config = dict(
    n_layer=26,
    d_model=128,
    n_head=4,
    head_dim=64,
    qk_norm=False,
    attn_scale=0.125,
    tie_embeddings=True,
    init='normal',
    init_std_o=0.00799,
    lr=0.0089,
    lr_mult_down=2.0,
    doc_mask=False,
)
Each number is 500 + 25 x the weight over its row's rms, rounded and kept within 0 to 999. Layers, rows and columns count from 0. Numbers have three digits each. The size before them is the row's rms in percent of the matrix's.

# up: layer 9 MLP up, 512x128, rms 0.245, rows 221-245, columns 0-127
# down: layer 9 MLP down (transposed), 512x128, rms 0.248, rows 221-244, columns 0-127
up221 109:464510467489503511532464512526504476515498517527513542482503499452486514496485461479529500513530545485509474481513473473491468510526472525525544499449504502527516468521434464494505456484465519483514463543478519486506533503450500554520503497489496514497495486514521491508449485493461523511499497512489516485490476497521541511532526544458446485488563523512536504501514516512475501488496
down221 092:522531506526503536501482447494489499495494467492539464480501521511516499483500527505496557484494476502469516513488480491459506512523501514460490567505559537494495477482540528485516558534482507425512511503501489503461489513497494501505472505495508473489495493553476504442469499492494494527475481497502555461500508522497539511515483519512552478520483465477479493468494525523505491554492
up222 104:514511502538492534547478531525510475517483465527508508440483501525506505490528518505487467478555506514464484510482547513487521486504535509504520526437468484472516521479495501483503477448489471503492516536504537506508519495484514522477523504497458523518508513513455504473459480486480532541454535542484509517551536496501508499539469511475536483493503551499501520495480468483478536517533
down222 102:477498531495480498514506526464471518501519467493474466521485508467491505525499471509495485537483536503506509560479502482498522502494507469486482458437485533514454528528480462510511513514463499527511500548544537522541476510504500483518537507479484490531548514534498480467530544466504524562542504520502541534490499526488489526507511494497493515473529496519483548474506524522503508528548
up223 100:537493489462510456480521537523496488493487498505568502465544539534502505518503528517486516516506499521482499512489530473472542448524498479512517470464517495542525476463491524446496488506478480477498477461495525525509518521519479450483504538538516553462561491531531516513513519515485531512489485527513527504460502486508462469493502521507480488516443507483529495487507507516512460511496
down223 093:497511504533514475462491489503477494520563510508527491468488517545458492508527492552529498484491497547491490507506508469527509508474514481505502464505523499511500453538516496480536477490452497504469538508503530452495526482470505453517501494475479540507540559487508552489500523490504519520474549487507529550500509488532492515486499537442528460522487489510470517495474499493523536463496
up224 101:469462508511477491488493509440490481510516507534490489443519486495489503491518530457518463514473502479493487522500515483436519591472472488491551476448519528498544511482460471485459544532437505465513502482507455493475490510487520492530531532517465476498515496486531520505482511489525474513508468503537510487534516467497507492519512511522507480499510479488498466506487502503516509492480
down224 112:479513490487493499508491547526504515500489510486507477547515517469502511512472489479468532505524485520454482515480546516539478482502490493524513503500495518549458481465509513497473527460538497509539490483462489473509459483491486523534471480475462485458503499521506524457518507470502519491435504469443460493486481491491492496511494490482520537532514498522458517493520475528521466504588
up225 102:448527531456530512501516500491501493524520466560440476503492454523482561485571457505479501477505534487542498527487468508500485498519486506478520516498472502457500490521489513525468515494467505488480510504508501482511519525474462498486473479456495549528513518462496493520459488475491491486510487544525489515492537499477484497441532492540475510501516511491445512464497512518493488487484
down225 105:521481485492529483504520487445530472473502481459568519510494490478494500493472514544505519512527498488482455465488518488478513508480459527497488499530461516507497512520506509531520468518493504496493485513490522504492499542521526569507458492471544506486485476460490495471503483499532516518523502480506488488557494484542508565498484497508466493468483487466484536516555480532523466538454
up226 106:574505514504557509481544474482528471484520524501502516512484499465489468486513520507505477495516482501515485451463512446515517494544478504519449489490495520461522492502519473517504495495508490533496501532480492521506516516491501522490515518461499546505526491499508538483498501469525520502476524537436487481510444469471441534505510545519494552517463522511463511492535476514494479475485
down226 105:501479499477484463470499486504503455484467506461547521494542504497482485440478504502501494503504538469472506518537506509552487489511467502464550518517547504536531568505468473475461500468499477542537516483481479514507514497513518511494495503429530460540503507474507523522509507503479551514487496509466496489503506496507542473505511550464520461477487471501479518477502497495488492478502
up227 090:527460476507520488530522525541495511500517510497493490488475511515494488524511537485488487486471545559523476502480514446545508493506475455485492470482468437530525512481535500532491475518485486503489539508477516516507476506452468450506524494473504464542501529525490510486474504515490516457494518523474492492466468515535479516490482503545520537464532526485509454526564504517508483480495
down227 092:527517502488452487485485455479509498486445490526503533482499505505500461485449507507513490478512456475471534497490488528457470464523463580489512528498528539506490488536483492460516490480533520487534491510513511496475502501573517548504513467535531490465520492509519504491502526508537477491519522501492501510518530498537546511491508503503475490491485509511531550513482481500455513466543
up228 104:476542483533495488499459470513509554508554492493460499508493527524513514483488527536458505544497540496483508512484526512541508504490508510511467508471518520412502527516468500522500530541543483494499529493527509520510511482481484477530513481490535501485443563465492493530504484495500548484478464494475481517510548518456505522509508511487477506526523537519509471485463501485481501493491
down228 101:509479488556480504490507525490498516496474505505497501501491481497518432525520532493548477471495527506508459483522536537507491483523528511510485535476480480502551504440572527541513501523503499502526521478471497517538498464479531524457516438527526470525478495472472492499491535493434485511496526530498520486492507512542486496547491509473529508481532481535499501513497487530503488514500
up229 093:510518511493508468506500531540514495498485486485496492533498473538550510504497534509493470450479479482491466496484508509490474518491491531496496499477433517520453497520459478525523503501553493496534439472504480481478481495510554542484499492459463500497493503508499415501513481495527559491495485505530505491500511494512460482492535508505515500505461496509473485458503505456523463476445
down229 089:501492516458489506496486501514521502526499539533482502432471510513513505485501492494502472484475521508487522502496443495478477486544492489586508523537548523486482534478491531477464515525459514487504536495515503535435487490514492490511463462502470527536503533491512541461536456521516514492454478475493486516501493531510512493509453503499479495489503480489500496469485533543484495543476
up230 100:515513522504522501495513478564539470521508476499472525505469473579476493511551470500483518494473509472456520545487540518520534536476509512540503502468486506523499492480493530494480459514500485477541512490493509505545519488519514498502550497527550532525522495508524468501495496496498511487504524517503516468489479482487488474482534534533536489517455473509488540453544461498511493509463
down230 093:500546516515521420444495492500507503516484517494503494486512487528526496489483473451499497532521455512518503492471519485514484456509489469502520475514462469509507491469482527467458519447487487525454527510502506516466515511475446478522456486464507531529519505504519458499518492493486526480507485527486476508483495509549507486497497528519532511497450507502505514501546486527439496538454
up231 100:528479519512505462525455520522481487485489458537539486496471510479493504531475526445485516435480492487518497530499529467517488507434490499468517506504532475503507489454490524496506479538518505526540493511540529514510495465486481523489480520463459492464516505500524533445501498504454515463435520484477544516518509468537510469520487534519505476500483511469515498513479498509530513491497
down231 090:522492479503509520488536514486439516526533505463515500498490455498510512506496507499489518496480502507533492496460541549530535525524478495476501489497461461536457500544461484461466499510544510481499534488526524466531502510481521539495466496513483513473466472488536515551500511476482489500491485527513519499490491479475537423493477465471494523478482504478526539498536523533490517548492
up232 112:499487476468517521543504502487464512498529523523497474479491463481502495486508474518530510490495560483475491483534454512455446460501539552515477479525471507523536458457529494504512449516528467516525525557543482521544489538515492525533456511506463513470520498497506452517490477504487498488471510506498478499504524525522481470512497497490504501505485511484553468467504470523502497513484
down232 122:453482484430533513473524468456499518503484515510487450464474502492488494527505482482534460512536538485478548523515485490500509471528468527515529485486463509509514500495496486487428547466548505465500461517514505501525502522512527493531441469494520506509494490477503545522513513511501527500509494510542497511491509489515507455482531490477528535520485479518501508514504473551484531470521
up233 093:512495525510487550551544496542498476501486497512511568475502508511474505519496526555507472478502516470511542515490496508530514501519473523525448499521512535476513494500468530480486516510485497477505532510560508492506550544491491501513501507504535526462486457504454533513559499481518542489518496524531478521526531516499477540497470528516514484512531504480529535474506517473473510461491
down233 096:531505531489504499520489481478490514504484497526520488476499488485459526523512503514513509476505502486452538481533461509480513497462510467496492489480489488538540498467481528487513478493538504506448475526547452498577555518492510527498430501511492498486517491525517513496532520519494439508507525520560508540462521496498526507520505491510536463501451524535506514516527541520496500517497
up234 101:500512519469521519501522475440499514476531493520481524470488477541574486521507528535492512516514492506461485490519494474556532530518455498484524519491511524475478522507486487464535507505534532536477537497484494501518500505558498458502485460495473551515477534504500479528535503504522532564500498494521483512505505521509497528521494498512489511469477527478487484505428488507510508487452
down234 102:515514551510481496484507523533488481471479548492526445456506490492525520526522473514526487502459517552516506479478480468504516489511503556501481462454452515501532516488517516522510542507550481516468486508453518503507480533494526496541490521467499492484532524519495484483488537501500475481471479540494476523489536485493491499501498487537482505507463505544498518490531478523511486473581
up235 107:497502543460524502463520496521505494510508454474522517508508468512527496529451495521513485506491542513468514462500492488481512460476511512484488481492531483458522471532484502530542502501472457515483503529523516510481528511505493513502479518482520488463477510535456465551496473478518528525546492508466489537519459459468515463581484518479507528514517555470482483503483510520502529481496
down235 107:520486456535496518536512501519507473485457522510522510504517495500545474478503529485514512511489507468482467515550525528496537514531505490500519510482580537479472490509512471493592503504507534547446522501481492502477469494537500454479498526479478542510470512482516503511497498460485511496477490499516541474501522511517490503477513470475477520500490523444476493487503490509517494506439
up236 105:483499500494481530515533499519464527567513476524467491491480532480489508467514498503501553471509457516492489506488522522506507508519489542490463523482493494506483512458436538492512484524497465479489485505521479501522495513521544521518491544484504537522542524492523474529481523459494520483500566519481482480519519515495477538507472504474527549533456522515485539479551470475520484482480
down236 113:473480491479467512522494521479531520536464501537552528493512497502511530483519503532500549523501485508488483519469472506518492511514515565513519486474542490487522497504450565507498511530505491483471509493495521490487531512499468512488522482451459491481531462518449484511526487469486439500485475508489512498522529463500492477485532472511461518479474475509447473469444512515503494461514
up237 094:501531525497536516488523505545483504484454497477514513504538517517489475523510450479550521460535449471506499509470550484499469501484505509500447490489477477486486500457505504476511485462506506509523454490479481518534503496492498482465489445486499435513511478480488469478505491523449534501490513530491511484500514514478501515528454501504514469455517529462486507546463467508505454529488
down237 087:533491533518495536494492531464528519478505490501528465515486545469544487493499534520484517497524548523472507515481451459521494491464492491520508523545514530468496482503562523531477489498543485488495540461515523485471503513481506480504518452514509474503490484491491530485507509510516473490498543478511551495520476489485511462496515537501511509490547460477519479481523553559542512528494
up238 092:419472492497480485522564528519467485462520502531490499489489490523529523500479506524506511523499525520511449524526481508495498520511470485507496469475508525530493468515470524487475495480494535541521512544491483466543514473523535528521517529478540476479531478521454499493487504504477536496500493521490527484481444479479521516520525506475505534516537553442483473524497502533494490506479
down238 094:463459502516488539489532505483518515521479505496477509490467473556472458508496486462501489540532521467488490504495518500474453465493506463466510497521475482486466518487531449481523529430498543528513485484524481510467486493540477506471479505512516503541516536503521452514553475468484482493516491451482518453488552511529489502497506465474491510506502488511516474478458485513509478514510
up239 094:535507533508533519515519459522453484521560450545456519495446470496493499484465476501536448491525495469518439515459454467531511493483530548508520471517529502507519494462506492507490463470490551474509510532487493492547496520485501514493461501498493499524506514507480489489495524494494476496510490485505517492523535504506498462549460485486486494500514509506481500516530470543493499479542
down239 106:474480483517537538504505461478515465498477512481503533492521501506525537496454531467469531494503482517468450508471451545513505500507502480463502491467573522501506523470541526464523495507493502483500477518483482530508487467481509514512492529512528524478480511468481522506514528482538496483478481488479579475515486450465474517480542503494488528496535512522474522485501470531484534479521
up240 116:491486486467557497501498512512456470487496527457479495501468497532506533489482469505518530479470443499486521498523506539499508507468484511531517520509528493493485508500497510513469514531540535513482513454505504510567509523462464445483480506442515511531540455496532478487472480536486504483490511536484474504504481519446515451531456485485528483504496515512508478486490515532465496469478
down240 116:494481473477473506478513459503513503472484493468482518478513528476482527510510514556493513496518483505502546503463561461528504512502483550514505483512454464502497523512475503438496509469534486513507457491515501477549475499505510483527470490494514489510482492497477493534542474560506507492510498464482486520463547538485464447508533462498488518486524501489553533468512456527507480493513
up241 093:483460544470475470507499495522536484465489517512472517465498481503495477504517544469476557480499502528518475522452521519524518500511459499478505514520501512488531490492549516521471471494539484513513483478512517497517528455527505533493508456516525521538509525484515491470481471509520490518501486512484509528550504481454462498526518467441497473477484513515500532496481477455537557473457
down241 093:472474499504473473534540442463474536502527472482456537530515517499496482492477467506499469538486458474470461551485479501492495523492511503536514475502513493501476514494484509499460544486430453489514539498509513501511451491440509499502446525511471476505493478464501507491502532468527502503492499502500511511500475471475510498472502498518513479512471529535523519461514487513555517503467
up242 107:511500520484444476490529542478482519471488492495510464530541516485441520527485520535502493524522536529543508495508525456501505496513509507528487479510550506510513541512484508524505488479503499528495524513526482449487510493460538510485505522469565483524531507454518522512487474537508524465506500510508446519517485494540471478527482527457535474520497498470454490526464493485510458486501
down242 121:470499501458551500492543520486486535459559565493492534465462493451526489462509523522497512469495518500493497480486519528551508541525492478490515516505516498491502499491554480478520491512482493514494518476509475526492527554519494523510457449519521498511489527521484482500494505518523447485519510474490477490521542512486552505516487466547531464504539508456498486520488491508522514521490
up243 092:517550465483502506518501470464505529497503516472496503471508528521515501489531499482514490545485507499546504490549469523531542570496524526477501505500500561490490482496501490480522496466483475492478472540511483481504505500470528456515467558508527490443537504495504470503500521510473549489521536488478491464527526513471511533523491518497517542518510502529538484521505490529480495441529
down243 092:505481520519525506463452492478531484529471512520486553493462446508538494473497491535498463477548460465511500556472502494519486466504469516513491531487515531483522508481506518518506541541489524503491507453505501470465488538484475467506504536543510513495511523529488540527516518490548505486472507515508509535489466541499499547475502509492453482517462537493490506515488464467509470504497
up244 097:472507492548525534498534528481504468481547499494488490439508472531519523492527507485516512496455509491497482508501486531484468564525513485491527493517469515478548528499483544490485510504514523475491504458479507451471495497489440526521501483515484528477521504547485479491481486470460499496529507513499524474500528512493464452517544499535460515507489487495451477511534512552522518459505
down244 094:510503551480516476509435483505515521492496483480537525506469540504479500532484466534514493495458520520493506527498521496461487467521492530492473481475516486532483513484488493539514483490471489481500513522523482522494545483545502485443492493509504507574476454497460498514480481534474510524497508508523481489482518520490526493482468523528505511492484459541463563443490503472548495524483
up245 102:518523493468483495545496545502523517502459516471493507510487521488484458522515480515492513518566540488526440466524502502504524476511532507536531514452495471481504492489478490474496513466454492498520493477502502453479506495490534506458514488517529504478494478486548481480468480491447480461506523484460498454528467501489525525494507457482470493518583499506542505491505514513491489495507